{
  "d_mlp": 512,
  "vocab_size": 6801,
  "attn_scale": 0.177,
  "tie_embeddings": false,
  "parallel_block": false,
  "init": "normal",
  "weight_decay": 0.11,
  "final_lr_fraction": 0.0,
  "doc_mask": false
}
Each number is 200 + 20 x the weight over its row's rms, rounded and kept within 0 to 999. Layers, rows and columns count from 0. The size before them is the row's rms in percent of the matrix's.

# layer 11 MLP up, 512x192, rms 0.0747, rows 409-445, columns 0-63
103,215,173,173,227,209,197,235,229,231,182,226,219,225,158,207,188,207,190,184,204,183,175,213,223,175,234,176,187,195,209,188,172,223,215,191,197,213,210,213,167,211,189,229,172,194,182,196,209,203,206,215,188,171,213,199,183,199,194,210,214,209,213,168,146
093,188,157,237,159,211,225,194,238,227,166,194,195,181,180,180,217,189,176,190,216,183,192,164,182,226,183,213,197,152,209,242,202,196,200,177,181,233,190,210,209,197,210,176,199,186,182,184,191,235,207,177,185,205,217,221,221,185,200,159,192,202,181,225,212
107,205,207,236,250,205,242,226,169,194,175,164,228,233,200,189,181,159,190,227,235,196,213,199,217,243,183,170,213,199,237,174,196,245,172,188,208,212,184,203,203,224,196,227,218,211,205,187,209,196,186,191,203,195,235,224,234,183,217,206,217,189,235,200,204
105,208,210,205,214,133,227,177,211,201,195,222,192,198,185,207,189,218,191,206,185,204,184,235,224,197,171,179,195,182,212,185,228,232,211,182,214,231,217,187,208,219,160,199,199,195,198,188,174,195,188,183,223,209,191,191,180,191,194,241,189,228,196,195,181
096,197,220,188,180,224,204,175,167,174,214,232,200,197,229,180,183,201,190,159,169,195,199,205,217,188,223,202,208,208,202,187,181,240,198,207,161,209,240,180,204,207,203,200,178,229,203,171,189,186,178,170,191,209,197,159,222,203,191,238,186,197,194,192,208
098,181,149,218,179,207,223,186,255,232,234,192,241,172,210,211,199,195,192,185,207,188,196,198,211,196,166,180,241,184,209,152,199,200,181,165,211,207,204,198,238,223,179,223,216,212,208,202,173,209,195,233,156,194,216,195,191,188,212,200,184,203,239,205,199
106,210,178,193,215,184,242,216,203,183,187,196,213,215,133,199,192,198,168,216,211,211,167,221,228,215,217,191,206,189,203,216,204,247,223,220,175,178,154,200,201,231,226,224,195,190,227,212,190,169,213,254,208,212,163,180,174,209,198,174,204,210,187,208,190
099,212,198,172,244,211,207,214,182,226,186,141,165,218,186,183,204,206,244,177,207,200,214,206,206,235,187,194,176,194,196,190,214,243,221,198,178,221,203,220,236,228,214,234,168,217,235,198,243,191,188,218,198,183,187,198,190,222,168,201,192,187,192,226,238
104,228,188,217,207,192,195,232,220,184,189,188,219,200,172,184,211,204,187,223,228,193,193,165,204,187,219,171,224,164,218,174,186,189,166,191,192,165,210,188,198,215,207,198,160,184,205,194,184,178,198,177,224,230,184,223,220,224,199,183,204,216,217,204,213
097,213,197,215,215,185,248,200,228,174,220,208,198,196,209,212,190,206,196,185,172,225,209,185,198,202,215,228,187,176,193,209,189,220,157,213,157,207,150,161,186,172,216,170,216,200,181,228,224,219,207,193,152,208,202,196,185,181,228,196,226,173,181,213,212
098,194,200,219,175,240,169,169,210,179,202,193,229,186,211,201,182,205,189,183,178,233,233,211,223,168,209,184,182,164,180,231,224,203,175,211,188,166,186,175,187,177,198,163,195,179,180,205,178,212,214,229,190,197,191,203,200,218,168,222,198,190,224,209,205
104,225,217,189,183,205,227,211,206,198,220,224,211,176,163,199,183,193,206,202,174,213,188,210,200,171,192,213,184,199,219,221,176,206,196,199,171,194,171,180,195,214,196,183,210,223,214,181,260,203,221,196,160,187,201,206,208,195,198,182,187,205,192,200,223
096,224,254,217,225,213,195,214,172,209,187,235,242,210,202,224,191,209,226,205,236,226,182,223,200,181,203,223,188,215,225,169,178,186,183,227,176,198,197,197,189,182,205,247,177,190,200,222,220,184,199,212,195,209,175,211,203,209,215,186,208,190,198,189,223
099,203,206,196,207,201,201,224,230,172,239,207,211,190,194,200,190,204,215,213,186,184,198,212,205,185,227,212,164,218,193,193,204,180,196,169,207,187,219,206,164,173,204,204,218,235,205,204,213,211,167,222,171,240,205,197,229,196,202,205,216,218,200,244,254
100,213,245,179,200,186,220,202,187,213,159,201,194,176,219,196,225,179,186,204,254,199,193,228,184,218,223,214,196,194,217,206,188,208,207,163,182,234,190,199,192,199,219,199,192,176,188,166,223,204,229,195,226,221,197,193,153,215,184,173,213,194,196,207,196
103,184,158,213,172,175,221,219,203,228,199,164,208,167,184,193,162,191,210,201,186,188,196,173,203,197,185,190,198,175,199,200,199,201,234,236,190,229,181,192,219,217,226,194,187,180,223,220,184,186,239,222,198,176,181,176,185,208,181,209,182,203,188,234,213
106,195,217,166,201,195,171,144,209,205,209,239,222,184,218,198,180,190,186,216,215,194,208,216,188,185,209,211,191,216,213,215,221,184,201,210,194,194,165,233,204,169,188,238,220,200,200,197,196,214,188,203,239,193,199,206,243,208,190,203,221,207,192,161,233
103,205,153,186,188,186,202,203,188,171,209,223,224,212,186,180,193,159,218,229,218,186,156,200,202,176,183,181,217,153,225,186,206,212,197,200,191,189,200,205,183,182,194,188,216,193,196,172,188,230,193,156,202,214,218,183,202,204,223,195,186,210,226,179,198
096,207,192,192,222,160,180,210,229,236,179,188,233,212,160,187,208,183,245,237,199,189,172,176,214,192,204,231,194,209,198,202,214,204,227,192,195,218,200,213,195,195,199,231,188,187,207,221,185,175,214,225,184,206,200,189,212,174,192,180,183,201,225,187,199
101,204,197,152,227,215,209,233,144,221,173,228,210,207,212,192,237,189,216,170,209,188,201,196,201,190,196,212,190,248,176,226,196,186,203,190,198,211,212,172,208,188,216,191,212,176,223,204,218,215,234,215,207,209,207,194,212,198,183,196,217,205,216,178,195
096,197,186,219,168,202,198,173,201,175,222,212,232,196,217,180,223,217,210,186,211,199,195,176,242,206,170,239,199,166,190,217,171,167,208,201,177,180,171,249,189,213,202,203,238,195,191,167,186,212,171,184,194,198,205,222,174,192,162,190,188,219,248,208,211
106,191,203,181,213,191,210,197,229,189,220,183,216,207,192,197,203,196,224,225,158,201,204,219,196,211,152,192,249,203,197,218,223,177,204,206,228,213,204,160,183,169,236,201,197,199,197,196,197,211,182,184,236,173,197,216,190,189,179,200,184,207,220,143,163
097,191,218,178,182,184,200,218,210,214,187,187,228,171,171,188,193,210,188,211,207,195,184,196,210,245,210,192,199,188,195,187,201,209,178,220,195,207,167,163,183,182,225,188,236,226,199,211,167,216,223,148,226,190,194,179,162,222,196,204,201,218,176,192,187
096,173,215,212,203,194,252,183,184,220,214,222,190,194,199,229,160,194,141,184,201,210,202,226,209,216,192,192,228,236,192,205,192,177,199,213,242,236,216,219,191,227,208,166,199,216,239,199,215,212,217,215,196,216,210,188,217,169,203,224,215,205,209,210,180
104,230,199,168,190,227,171,216,203,182,157,169,180,176,217,210,174,192,205,231,229,208,202,206,218,202,232,222,192,192,214,199,199,201,180,179,204,216,193,214,180,222,180,216,214,205,240,220,189,236,135,149,228,183,222,204,199,187,199,159,209,209,210,169,179
101,218,222,220,188,227,249,195,209,177,200,215,209,198,210,227,185,184,211,216,188,244,214,199,240,232,231,221,172,226,200,208,198,185,232,179,187,205,183,194,226,178,175,230,202,240,179,204,167,183,217,205,197,205,202,185,210,211,210,221,189,192,176,175,215
101,188,234,213,179,176,181,194,178,193,213,228,210,218,203,215,229,205,233,189,182,217,209,189,194,163,178,219,230,199,213,217,212,186,220,177,199,209,193,215,217,202,213,210,194,182,173,250,226,209,219,185,183,190,214,225,184,231,221,207,200,186,226,226,166
098,196,211,218,195,201,190,193,236,165,162,202,189,201,220,210,204,206,187,178,198,197,191,180,194,176,193,192,223,177,177,162,193,187,182,212,193,200,234,173,181,174,196,212,208,193,241,158,166,201,212,216,207,222,178,220,222,200,194,198,176,195,222,217,217
102,206,208,194,223,198,206,213,153,197,194,221,217,204,246,223,194,235,172,185,223,215,158,187,228,202,219,183,187,178,190,194,196,210,211,235,201,217,220,208,217,187,192,238,175,210,210,187,177,198,237,159,178,201,195,227,189,203,229,194,216,177,145,215,230
097,180,193,187,188,242,194,196,197,198,186,201,208,187,227,185,190,208,167,191,231,208,211,199,180,206,159,214,193,165,186,178,184,199,190,195,216,163,217,170,204,195,188,189,215,238,225,169,176,186,187,190,225,186,198,179,239,212,170,233,157,233,209,184,236
098,209,225,159,179,188,200,179,181,191,235,195,188,251,225,211,193,200,180,216,187,201,221,187,192,200,195,212,192,224,184,179,197,235,214,153,206,189,205,180,194,202,172,168,202,223,179,180,190,202,196,171,219,190,200,209,191,173,180,181,208,203,222,200,194
099,175,177,222,161,211,204,206,212,184,209,196,179,208,221,207,178,210,174,190,236,190,215,190,222,213,213,188,240,197,176,237,217,231,213,213,178,201,209,242,211,179,210,176,179,198,174,180,193,183,208,204,201,205,195,222,206,200,183,193,182,169,213,239,197
106,204,171,204,218,170,175,206,199,182,174,215,208,241,181,184,189,237,184,203,206,174,206,214,216,216,202,188,208,165,186,187,196,180,172,153,239,180,204,174,208,193,208,187,198,211,185,175,194,197,189,217,210,209,173,194,199,170,202,174,208,205,213,215,206
094,219,178,206,205,179,178,216,183,188,199,211,217,237,231,201,212,220,214,188,201,186,213,224,236,191,243,212,189,206,193,183,187,196,214,222,224,210,199,226,218,167,217,185,194,209,235,234,205,208,245,145,238,234,191,193,203,177,210,207,189,196,217,180,164
098,198,220,179,213,207,240,214,209,197,217,203,190,240,199,214,224,200,234,144,205,207,176,209,178,188,202,212,192,205,157,203,201,196,206,195,235,212,205,219,196,223,181,191,187,201,197,140,212,169,199,176,194,191,173,205,213,204,201,220,171,214,191,206,204
095,211,198,213,221,242,197,206,156,221,184,198,208,171,210,190,186,155,200,212,166,193,161,216,216,155,216,199,208,172,171,213,233,212,203,200,194,221,195,196,192,206,176,190,212,192,171,218,189,203,196,199,193,187,200,189,207,189,194,211,191,200,187,188,206
096,213,182,224,192,219,190,197,224,189,215,211,197,212,180,220,181,193,225,207,198,219,217,198,212,220,213,164,166,197,192,202,223,240,208,190,169,176,197,207,226,207,234,201,181,206,215,213,210,211,208,195,228,179,217,209,195,179,209,220,181,195,203,196,203
# layer 11 MLP down (transposed), 512x192, rms 0.073, rows 409-444, columns 0-63
103,210,161,217,192,196,209,184,201,184,185,229,225,235,195,208,178,207,191,194,239,192,221,185,204,164,213,232,210,218,204,204,219,193,218,185,206,215,166,191,185,220,169,212,193,207,231,224,184,209,186,218,195,194,219,170,182,191,194,222,217,201,201,197,206
093,220,176,193,207,202,191,207,175,145,162,174,207,186,200,192,180,219,220,185,184,172,192,211,197,202,224,179,199,220,211,190,167,218,224,231,153,216,188,216,211,237,202,243,206,207,187,204,163,203,191,138,198,205,184,178,207,175,248,182,214,197,200,192,194
105,191,190,139,200,177,208,198,221,193,232,249,195,156,201,213,206,219,191,175,186,220,180,206,195,196,197,219,195,193,214,217,200,192,215,219,210,159,216,225,200,213,204,188,190,192,168,198,238,200,228,193,162,201,194,182,174,194,199,194,190,215,167,209,198
104,213,191,170,230,210,219,239,189,192,166,192,212,188,216,204,170,236,183,192,166,188,209,216,221,229,179,195,213,209,193,242,191,198,167,203,212,203,196,238,165,216,190,220,225,183,227,192,215,210,230,186,209,191,208,186,202,204,176,210,183,230,176,195,217
099,168,201,165,192,191,181,233,223,208,166,210,231,191,183,186,160,200,238,197,179,200,226,193,168,162,202,160,187,193,205,197,190,199,205,233,208,210,229,212,215,174,193,213,228,190,174,208,195,205,183,218,187,192,215,200,188,193,183,216,188,203,228,194,163
099,219,232,179,188,229,247,192,181,227,207,214,158,215,189,162,182,193,208,179,205,199,209,174,183,172,218,232,188,217,179,167,205,210,222,196,167,219,192,189,189,208,197,188,206,201,173,176,189,165,207,191,173,216,208,159,197,212,218,184,205,195,191,188,231
106,192,203,202,207,208,206,185,204,216,217,219,190,187,171,191,184,208,201,222,237,188,179,186,190,228,185,189,214,216,216,192,206,196,182,195,193,179,231,211,212,198,245,225,216,171,255,238,206,193,222,209,226,161,191,206,172,195,226,193,215,176,168,234,181
095,226,182,226,178,169,200,205,194,218,198,245,248,165,208,192,193,173,153,210,202,200,186,208,201,163,188,226,215,191,222,215,205,182,198,192,188,193,206,193,205,204,195,192,213,189,185,219,200,207,192,186,215,227,209,176,209,179,203,173,229,190,219,153,183
105,229,197,216,218,177,160,181,190,189,180,173,165,204,215,200,208,207,222,192,197,188,254,230,228,205,209,215,178,203,194,194,201,165,197,233,190,190,207,211,198,212,180,217,206,195,224,249,199,205,179,226,217,207,179,227,190,196,254,186,203,189,180,173,175
096,183,190,208,193,190,181,218,170,211,183,218,206,205,185,168,206,192,226,201,176,194,207,230,226,176,199,193,214,217,175,190,168,203,180,192,200,194,198,199,188,216,213,201,201,228,195,169,189,176,237,206,253,173,218,190,196,213,157,234,179,190,205,170,181
096,247,227,223,185,245,188,173,180,208,231,180,203,182,235,213,198,209,211,178,206,200,179,212,195,187,210,178,178,209,172,205,187,181,212,214,236,242,193,212,240,187,197,212,203,193,220,211,200,186,204,190,174,183,218,198,191,180,200,196,216,183,177,210,208
104,220,179,185,179,185,210,187,211,225,178,193,207,172,199,205,174,182,185,191,228,202,204,217,199,209,195,174,193,216,198,247,201,204,193,225,226,186,206,165,206,146,225,219,192,183,224,169,176,201,182,201,206,188,217,170,197,201,229,191,200,187,237,206,215
097,221,203,184,199,239,190,201,202,176,212,209,206,206,224,186,231,222,214,216,172,223,216,212,204,200,190,215,214,204,230,180,221,213,200,221,269,232,211,191,212,234,189,207,199,250,227,169,180,156,215,215,220,223,197,189,202,172,222,197,209,192,190,237,195
100,197,185,189,241,197,170,204,163,205,202,180,222,208,185,208,228,222,187,190,223,213,223,196,198,169,174,184,250,216,226,162,211,207,203,209,222,193,200,207,208,224,193,194,216,177,191,213,166,201,191,185,209,196,241,175,195,211,228,197,198,215,139,191,178
099,177,188,236,232,194,163,175,189,205,166,204,191,206,208,204,199,183,222,184,216,170,214,221,194,187,195,214,193,226,212,237,220,209,221,202,210,175,181,201,226,207,233,181,214,244,210,185,199,187,192,200,187,192,193,184,216,167,192,231,195,190,198,222,205
106,225,206,217,189,195,186,215,209,181,189,194,199,194,210,206,210,231,215,208,190,201,179,192,206,202,186,171,215,228,207,175,213,219,185,185,177,192,200,162,201,209,172,233,236,191,229,190,208,196,182,225,211,232,189,197,213,204,210,204,217,260,180,209,158
105,207,196,192,177,232,173,219,170,196,176,205,198,220,232,197,198,236,209,223,230,187,206,180,169,177,206,197,185,207,179,216,182,226,251,176,194,179,205,157,209,181,180,197,156,169,206,223,218,194,204,189,157,228,214,224,191,194,201,223,200,226,183,231,194
102,205,190,174,225,176,206,199,190,231,195,199,195,200,201,175,183,202,242,210,205,179,184,230,218,210,237,181,179,197,206,212,199,193,183,207,219,202,192,220,214,207,200,171,214,216,219,179,188,202,213,223,240,244,227,194,192,207,170,218,235,196,225,197,180
097,174,240,168,214,197,205,227,231,192,217,229,204,215,228,199,186,211,204,232,208,215,192,193,218,188,209,174,173,217,232,220,186,216,203,218,180,143,177,182,227,228,247,178,207,193,206,199,228,201,177,196,204,198,197,218,180,178,215,233,231,203,201,188,201
103,221,193,176,205,208,201,207,210,185,190,202,227,213,182,205,220,235,218,174,213,206,210,220,180,194,212,189,214,164,210,238,218,215,180,218,190,240,177,208,179,167,174,231,163,181,218,188,209,199,180,192,197,162,190,191,243,177,181,220,188,231,204,214,209
096,175,224,209,197,194,223,173,221,185,182,230,210,208,200,203,176,195,209,205,202,188,153,229,187,178,219,191,244,221,183,182,216,184,188,175,160,216,179,199,237,204,176,205,186,215,199,208,211,200,213,198,152,222,215,209,211,214,185,195,201,190,173,206,204
108,189,209,179,226,185,178,213,194,181,222,187,211,199,171,204,224,204,207,210,207,177,204,195,192,202,170,211,193,208,186,236,156,193,196,180,223,243,227,228,192,199,187,206,211,196,181,201,206,204,187,183,207,198,207,225,198,179,205,198,216,206,195,212,183
099,201,199,201,198,203,183,221,241,235,192,175,230,204,181,190,223,181,196,203,200,204,203,236,222,212,177,219,190,217,238,175,191,201,187,160,171,205,206,205,164,204,171,217,231,187,218,213,229,167,201,207,178,223,184,210,230,202,200,223,214,202,212,232,173
100,203,214,199,164,208,202,186,197,209,184,172,197,202,194,186,169,199,200,169,175,188,214,199,170,198,208,202,233,186,209,210,174,220,231,225,189,204,206,208,188,215,206,202,168,203,205,165,167,196,225,191,168,200,208,145,200,195,206,207,190,204,165,192,217
104,175,217,207,210,212,219,211,204,215,184,185,214,207,195,216,176,228,198,200,198,189,218,162,206,199,157,211,166,225,214,215,179,175,165,184,208,206,175,229,244,196,209,214,209,181,236,191,195,208,174,206,215,200,219,222,202,179,219,194,202,224,211,171,188
103,234,237,214,205,226,194,214,203,188,191,231,212,200,185,197,228,187,214,210,209,203,176,194,196,162,175,200,209,201,197,178,209,206,204,253,197,216,205,185,185,197,220,192,198,243,217,187,188,200,198,205,217,199,179,174,230,201,199,207,202,193,229,183,209
095,199,219,179,202,218,224,162,211,227,190,185,192,194,208,208,233,176,188,180,198,191,213,184,177,213,218,243,189,188,185,215,213,192,212,215,184,200,179,169,175,186,282,198,210,239,211,181,200,192,206,224,199,198,207,181,215,188,179,182,216,219,201,187,202
095,191,201,223,225,200,181,213,195,199,182,208,196,212,216,222,219,204,203,200,176,209,220,178,230,199,197,221,196,193,181,217,213,203,178,168,228,216,156,221,207,193,201,201,216,204,192,216,223,186,200,212,166,235,198,188,195,162,195,212,207,180,186,196,169
102,230,204,205,175,177,219,188,215,182,190,220,212,204,170,191,192,181,207,208,176,223,226,191,203,211,198,246,197,198,186,194,206,234,213,202,183,175,177,183,176,205,211,218,223,197,184,219,211,205,198,184,185,203,185,171,219,221,218,195,177,193,234,207,213
091,199,212,207,212,201,213,205,196,207,205,198,205,206,189,201,210,219,173,199,165,195,198,203,189,189,188,202,191,233,179,189,206,184,230,218,244,183,199,221,216,211,128,173,186,195,167,195,194,217,193,230,195,210,190,229,187,213,187,180,196,190,167,213,188
099,213,236,181,197,195,213,217,210,221,197,230,187,221,202,178,206,176,178,213,190,198,155,234,202,205,165,200,173,172,172,182,201,206,186,192,176,189,169,160,199,206,170,160,192,179,218,208,186,210,219,208,199,221,181,203,244,245,232,172,225,218,168,201,175
098,187,194,216,204,233,250,174,197,198,205,204,185,213,217,212,201,206,137,164,211,197,204,184,197,203,218,176,201,173,209,213,177,195,200,213,211,211,212,176,199,181,197,196,238,212,175,230,210,225,175,168,218,208,208,219,183,156,178,198,191,177,201,199,181
107,215,228,208,209,188,191,182,216,185,205,203,190,176,229,206,223,199,196,201,203,200,212,196,196,188,208,241,202,255,196,208,185,246,222,193,210,193,194,223,218,197,192,207,235,217,205,210,171,190,220,195,196,212,219,191,182,236,214,179,188,178,184,179,220
096,204,174,186,177,170,227,189,239,195,188,199,171,189,174,199,203,181,187,182,212,177,201,240,214,218,198,180,176,195,180,227,207,181,224,223,208,215,229,194,196,217,182,146,189,202,233,167,201,185,200,170,191,207,203,204,205,180,178,236,180,210,191,211,234
099,216,202,232,187,183,217,231,197,189,208,175,223,207,202,191,204,207,226,215,208,180,178,173,231,166,186,198,220,236,217,224,186,195,185,203,152,188,174,197,191,174,204,225,216,195,187,184,196,187,228,178,195,182,209,191,175,184,243,210,221,202,201,166,182
095,185,203,210,188,169,207,169,220,212,201,185,241,194,205,212,246,204,217,143,191,203,186,177,176,197,175,188,217,239,184,168,184,180,193,212,200,226,197,195,229,209,195,176,223,183,203,187,213,194,228,170,205,202,203,196,219,167,186,194,183,220,221,216,208
# layer 11 MLP gate, 512x192, rms 0.076, rows 410-445, columns 0-63
093,213,172,207,190,222,206,217,201,210,210,239,220,215,236,186,184,207,189,194,207,213,187,206,182,179,214,195,196,179,198,217,209,223,206,206,212,203,179,182,185,205,212,214,168,161,201,204,243,234,214,168,196,201,213,212,237,176,179,191,193,201,198,207,204
094,209,203,220,178,189,205,192,193,194,181,206,224,241,204,201,215,183,196,202,241,184,209,195,228,204,178,167,202,203,218,199,197,215,191,198,206,223,184,172,231,172,191,221,193,210,238,227,193,213,174,191,243,195,195,181,169,224,188,194,178,173,189,186,202
101,205,194,145,183,200,229,226,199,167,200,206,243,202,224,187,236,168,225,222,182,211,177,171,208,218,165,206,169,220,229,215,190,208,154,197,240,211,227,180,210,185,179,217,191,197,213,196,183,250,193,188,190,204,196,195,204,220,216,183,231,216,180,219,219
097,192,185,183,178,209,231,214,216,201,201,197,179,223,161,166,188,191,191,173,188,209,196,225,183,223,232,202,220,216,223,208,194,187,181,210,202,203,221,229,188,228,206,179,219,196,189,209,211,195,192,191,178,195,212,173,207,217,221,196,229,205,200,217,214
099,201,191,193,221,170,187,207,159,210,194,217,209,188,167,231,222,212,166,186,185,193,194,210,211,194,167,172,215,218,217,200,187,223,178,182,208,221,177,213,193,170,170,208,210,180,191,215,207,211,171,202,210,167,206,198,219,165,200,172,236,218,169,194,202
102,164,228,241,226,214,197,191,182,245,211,205,201,248,200,206,230,189,254,200,189,189,198,195,193,215,203,180,194,169,168,230,217,187,195,189,189,215,153,196,197,201,179,165,168,186,188,169,210,198,147,205,189,202,197,208,203,193,189,190,198,227,238,233,171
101,211,189,193,204,176,194,232,199,216,177,246,230,175,192,218,192,189,215,181,218,194,161,184,183,159,198,204,221,150,235,216,178,181,174,193,170,188,248,211,176,184,182,192,201,178,194,200,191,191,165,174,216,171,195,201,201,166,217,164,187,207,210,177,189
106,205,199,178,210,190,190,187,192,230,171,234,206,232,200,229,172,176,220,194,191,147,205,209,194,213,193,202,225,194,193,226,211,248,189,186,177,242,207,178,195,201,163,220,200,200,212,229,206,181,209,225,185,196,214,185,207,176,191,185,215,210,214,207,211
100,215,204,178,194,177,181,214,180,213,203,201,222,233,177,202,213,202,190,175,196,132,188,206,192,207,213,188,239,190,177,215,213,191,203,194,206,240,208,180,212,211,229,203,173,201,223,207,199,162,201,221,245,183,218,228,207,225,172,214,204,213,175,195,193
097,183,189,216,201,188,166,225,225,231,203,230,212,203,181,199,213,230,194,216,208,206,184,187,217,230,217,238,199,171,175,226,208,208,176,180,221,237,218,191,201,200,180,217,196,189,208,198,179,190,193,175,188,201,199,198,215,165,225,206,204,195,196,193,173
102,200,183,225,198,173,234,213,196,198,171,190,211,231,192,164,204,189,172,214,180,218,171,211,220,202,202,170,202,190,221,190,234,167,202,209,205,238,186,215,223,167,212,196,212,188,190,207,222,219,189,157,182,185,193,202,192,198,200,164,179,208,190,187,221
101,210,166,176,196,219,196,200,152,204,191,205,204,194,176,212,206,223,183,165,209,222,208,198,222,239,168,188,264,207,202,208,203,198,204,208,201,234,222,227,172,193,165,224,175,229,212,196,195,184,213,199,201,177,225,228,191,191,186,179,208,188,206,192,201
097,199,192,233,168,209,168,172,183,204,194,234,210,215,183,203,227,191,198,155,204,215,196,205,188,218,189,238,209,152,204,198,158,214,167,227,250,195,194,206,217,222,178,184,192,194,212,190,206,190,188,184,230,224,194,206,147,191,190,167,205,213,210,204,201
097,192,196,227,228,188,192,215,215,178,194,180,192,188,215,162,177,167,188,184,180,237,230,204,181,232,206,184,197,186,239,232,226,220,184,181,207,198,168,194,198,199,223,188,190,191,172,202,199,201,179,163,213,240,225,172,189,209,167,193,181,216,189,221,182
101,242,191,179,204,217,225,232,203,222,194,190,207,227,194,207,208,223,232,200,204,184,202,175,200,211,191,170,225,203,213,179,227,189,166,200,169,198,218,171,163,197,186,163,181,208,219,209,199,159,169,219,193,205,232,182,201,199,221,168,229,191,207,160,183
104,188,192,210,185,246,209,215,181,251,189,187,193,216,189,191,207,208,226,172,227,197,214,197,190,186,180,209,176,189,170,194,203,185,188,209,216,180,223,213,216,210,172,194,190,175,185,231,202,217,232,215,162,216,219,176,232,179,166,197,205,141,202,218,199
097,187,216,201,182,184,204,191,205,186,174,192,183,209,182,164,200,217,243,206,241,198,188,198,217,206,199,221,201,202,204,198,202,186,185,165,229,204,254,242,212,226,224,194,149,194,189,211,194,191,192,186,199,214,204,161,215,156,178,145,157,246,228,187,229
099,213,219,176,208,218,218,185,170,234,178,197,194,179,173,198,203,210,190,193,174,202,186,235,237,249,189,166,198,202,224,188,157,203,202,189,195,220,173,199,204,203,188,232,198,228,206,206,206,226,204,207,197,193,196,176,221,205,198,222,229,211,215,223,203
104,198,200,171,196,204,232,182,182,208,171,211,173,208,202,244,221,195,173,186,192,193,217,220,214,204,205,200,184,162,223,232,189,243,178,220,207,243,214,263,195,153,178,221,186,226,230,193,185,201,225,199,224,199,207,205,219,174,186,214,199,225,210,204,189
095,209,181,194,209,187,185,189,181,176,164,170,159,225,206,189,237,193,197,182,182,215,221,217,227,204,231,180,165,193,179,197,186,214,192,175,175,198,227,184,211,232,184,193,188,181,182,227,213,203,183,200,215,185,195,212,227,209,237,207,184,197,188,168,187
110,200,189,168,200,212,214,214,198,197,194,189,228,184,191,210,208,231,207,204,191,180,159,213,172,226,202,212,171,216,190,176,163,185,201,225,208,197,253,223,164,162,228,214,193,214,184,217,209,204,215,197,191,191,230,200,205,202,204,209,225,219,218,209,224
097,158,193,230,177,174,206,175,181,215,183,193,195,200,181,246,222,197,184,217,181,162,201,205,186,216,209,220,204,191,215,210,214,180,181,215,181,206,202,226,190,230,184,231,184,196,199,211,185,234,207,188,217,195,223,163,230,157,202,170,200,196,194,188,172
101,196,181,174,187,198,193,202,169,205,218,179,198,206,201,192,167,202,181,222,183,221,206,185,155,222,188,186,190,161,217,179,191,206,211,163,219,217,193,162,197,210,214,193,164,214,196,203,182,229,204,226,193,217,208,189,229,208,217,232,197,227,187,199,231
098,207,218,186,243,194,229,175,205,208,174,183,206,165,229,258,179,206,217,209,191,175,190,197,166,197,186,169,199,204,208,195,203,185,190,190,203,203,160,191,188,209,209,183,197,204,215,181,186,220,194,213,210,158,211,203,204,184,223,169,192,233,185,209,155
106,201,152,206,228,167,204,191,204,217,221,208,187,181,193,220,193,196,217,155,196,169,229,197,208,182,184,226,186,198,204,200,199,232,156,245,197,236,161,227,206,202,195,186,193,218,212,205,217,231,201,206,217,202,227,247,213,193,223,223,208,195,195,210,175
103,184,205,216,173,225,162,210,168,171,213,203,201,236,200,187,176,200,204,214,214,211,190,229,251,201,193,200,204,206,222,200,182,217,200,239,240,224,211,224,210,191,211,181,178,194,183,197,202,211,203,207,192,220,231,224,214,190,201,191,190,155,191,197,173
098,192,225,204,205,192,202,183,207,185,185,198,163,207,172,190,208,198,177,198,193,170,193,201,178,184,223,137,164,201,204,203,207,155,192,233,179,217,218,175,184,188,181,206,198,181,195,202,168,220,211,186,234,193,207,197,205,179,189,190,190,198,180,196,213
097,193,197,237,204,231,165,204,196,177,227,199,189,220,183,205,217,206,204,187,211,201,189,182,224,165,221,227,194,173,191,159,185,197,197,164,202,220,197,185,224,244,206,187,188,182,169,191,172,203,201,175,199,193,191,189,219,202,195,200,205,204,191,234,171
105,212,201,216,143,175,190,213,184,232,221,236,186,212,207,187,186,228,216,192,166,204,194,176,217,173,204,209,181,176,203,226,209,215,213,211,197,205,212,213,206,171,198,193,169,184,201,237,207,185,201,193,185,232,233,228,177,202,204,206,201,183,203,217,172
102,212,191,182,183,206,197,202,198,195,225,176,202,228,187,231,241,219,199,235,194,194,207,229,174,207,198,226,173,207,189,200,171,221,185,168,220,244,203,213,202,214,183,186,181,208,204,179,209,182,208,181,196,170,244,200,199,165,204,199,160,165,207,234,170
099,192,225,201,194,221,213,222,185,213,208,211,215,183,203,190,250,163,217,220,207,187,191,269,198,209,212,228,213,182,220,204,159,163,223,181,207,197,203,189,188,235,193,182,195,204,221,231,192,245,229,194,220,189,215,186,243,178,197,190,152,218,204,199,201
102,186,194,214,218,186,151,203,169,213,218,202,231,240,197,212,210,168,197,200,212,169,207,247,188,199,184,203,182,164,224,214,187,187,183,219,233,201,193,231,184,207,179,205,199,171,192,219,226,223,194,218,190,180,201,173,184,186,186,183,196,242,207,203,165
101,215,153,214,202,188,247,182,242,199,179,201,180,212,183,241,199,226,171,176,198,178,195,222,177,201,186,218,216,183,192,201,210,176,209,202,174,221,178,210,234,205,200,186,199,195,232,185,212,208,221,202,193,202,183,195,180,175,188,202,196,194,187,214,198
099,205,241,183,181,183,197,220,207,181,207,190,178,199,199,197,179,216,196,202,171,165,219,224,167,224,202,184,163,196,206,189,228,247,189,255,200,221,185,221,210,198,182,207,217,222,189,172,182,177,215,216,189,167,203,199,219,210,179,177,176,188,170,208,214
100,220,238,142,187,160,199,199,183,188,164,184,159,171,168,213,202,211,203,171,189,202,140,192,200,189,235,211,172,192,196,181,190,191,200,198,163,199,210,208,184,202,175,201,165,199,242,195,175,185,214,185,203,182,184,172,177,175,194,211,237,192,211,202,190
097,161,196,239,210,220,221,210,181,229,207,191,183,236,221,179,173,226,202,185,202,189,220,222,206,216,197,178,188,238,240,220,201,216,155,202,170,209,204,222,198,220,178,223,195,208,210,231,196,207,167,179,239,175,220,217,210,226,176,184,193,200,189,202,211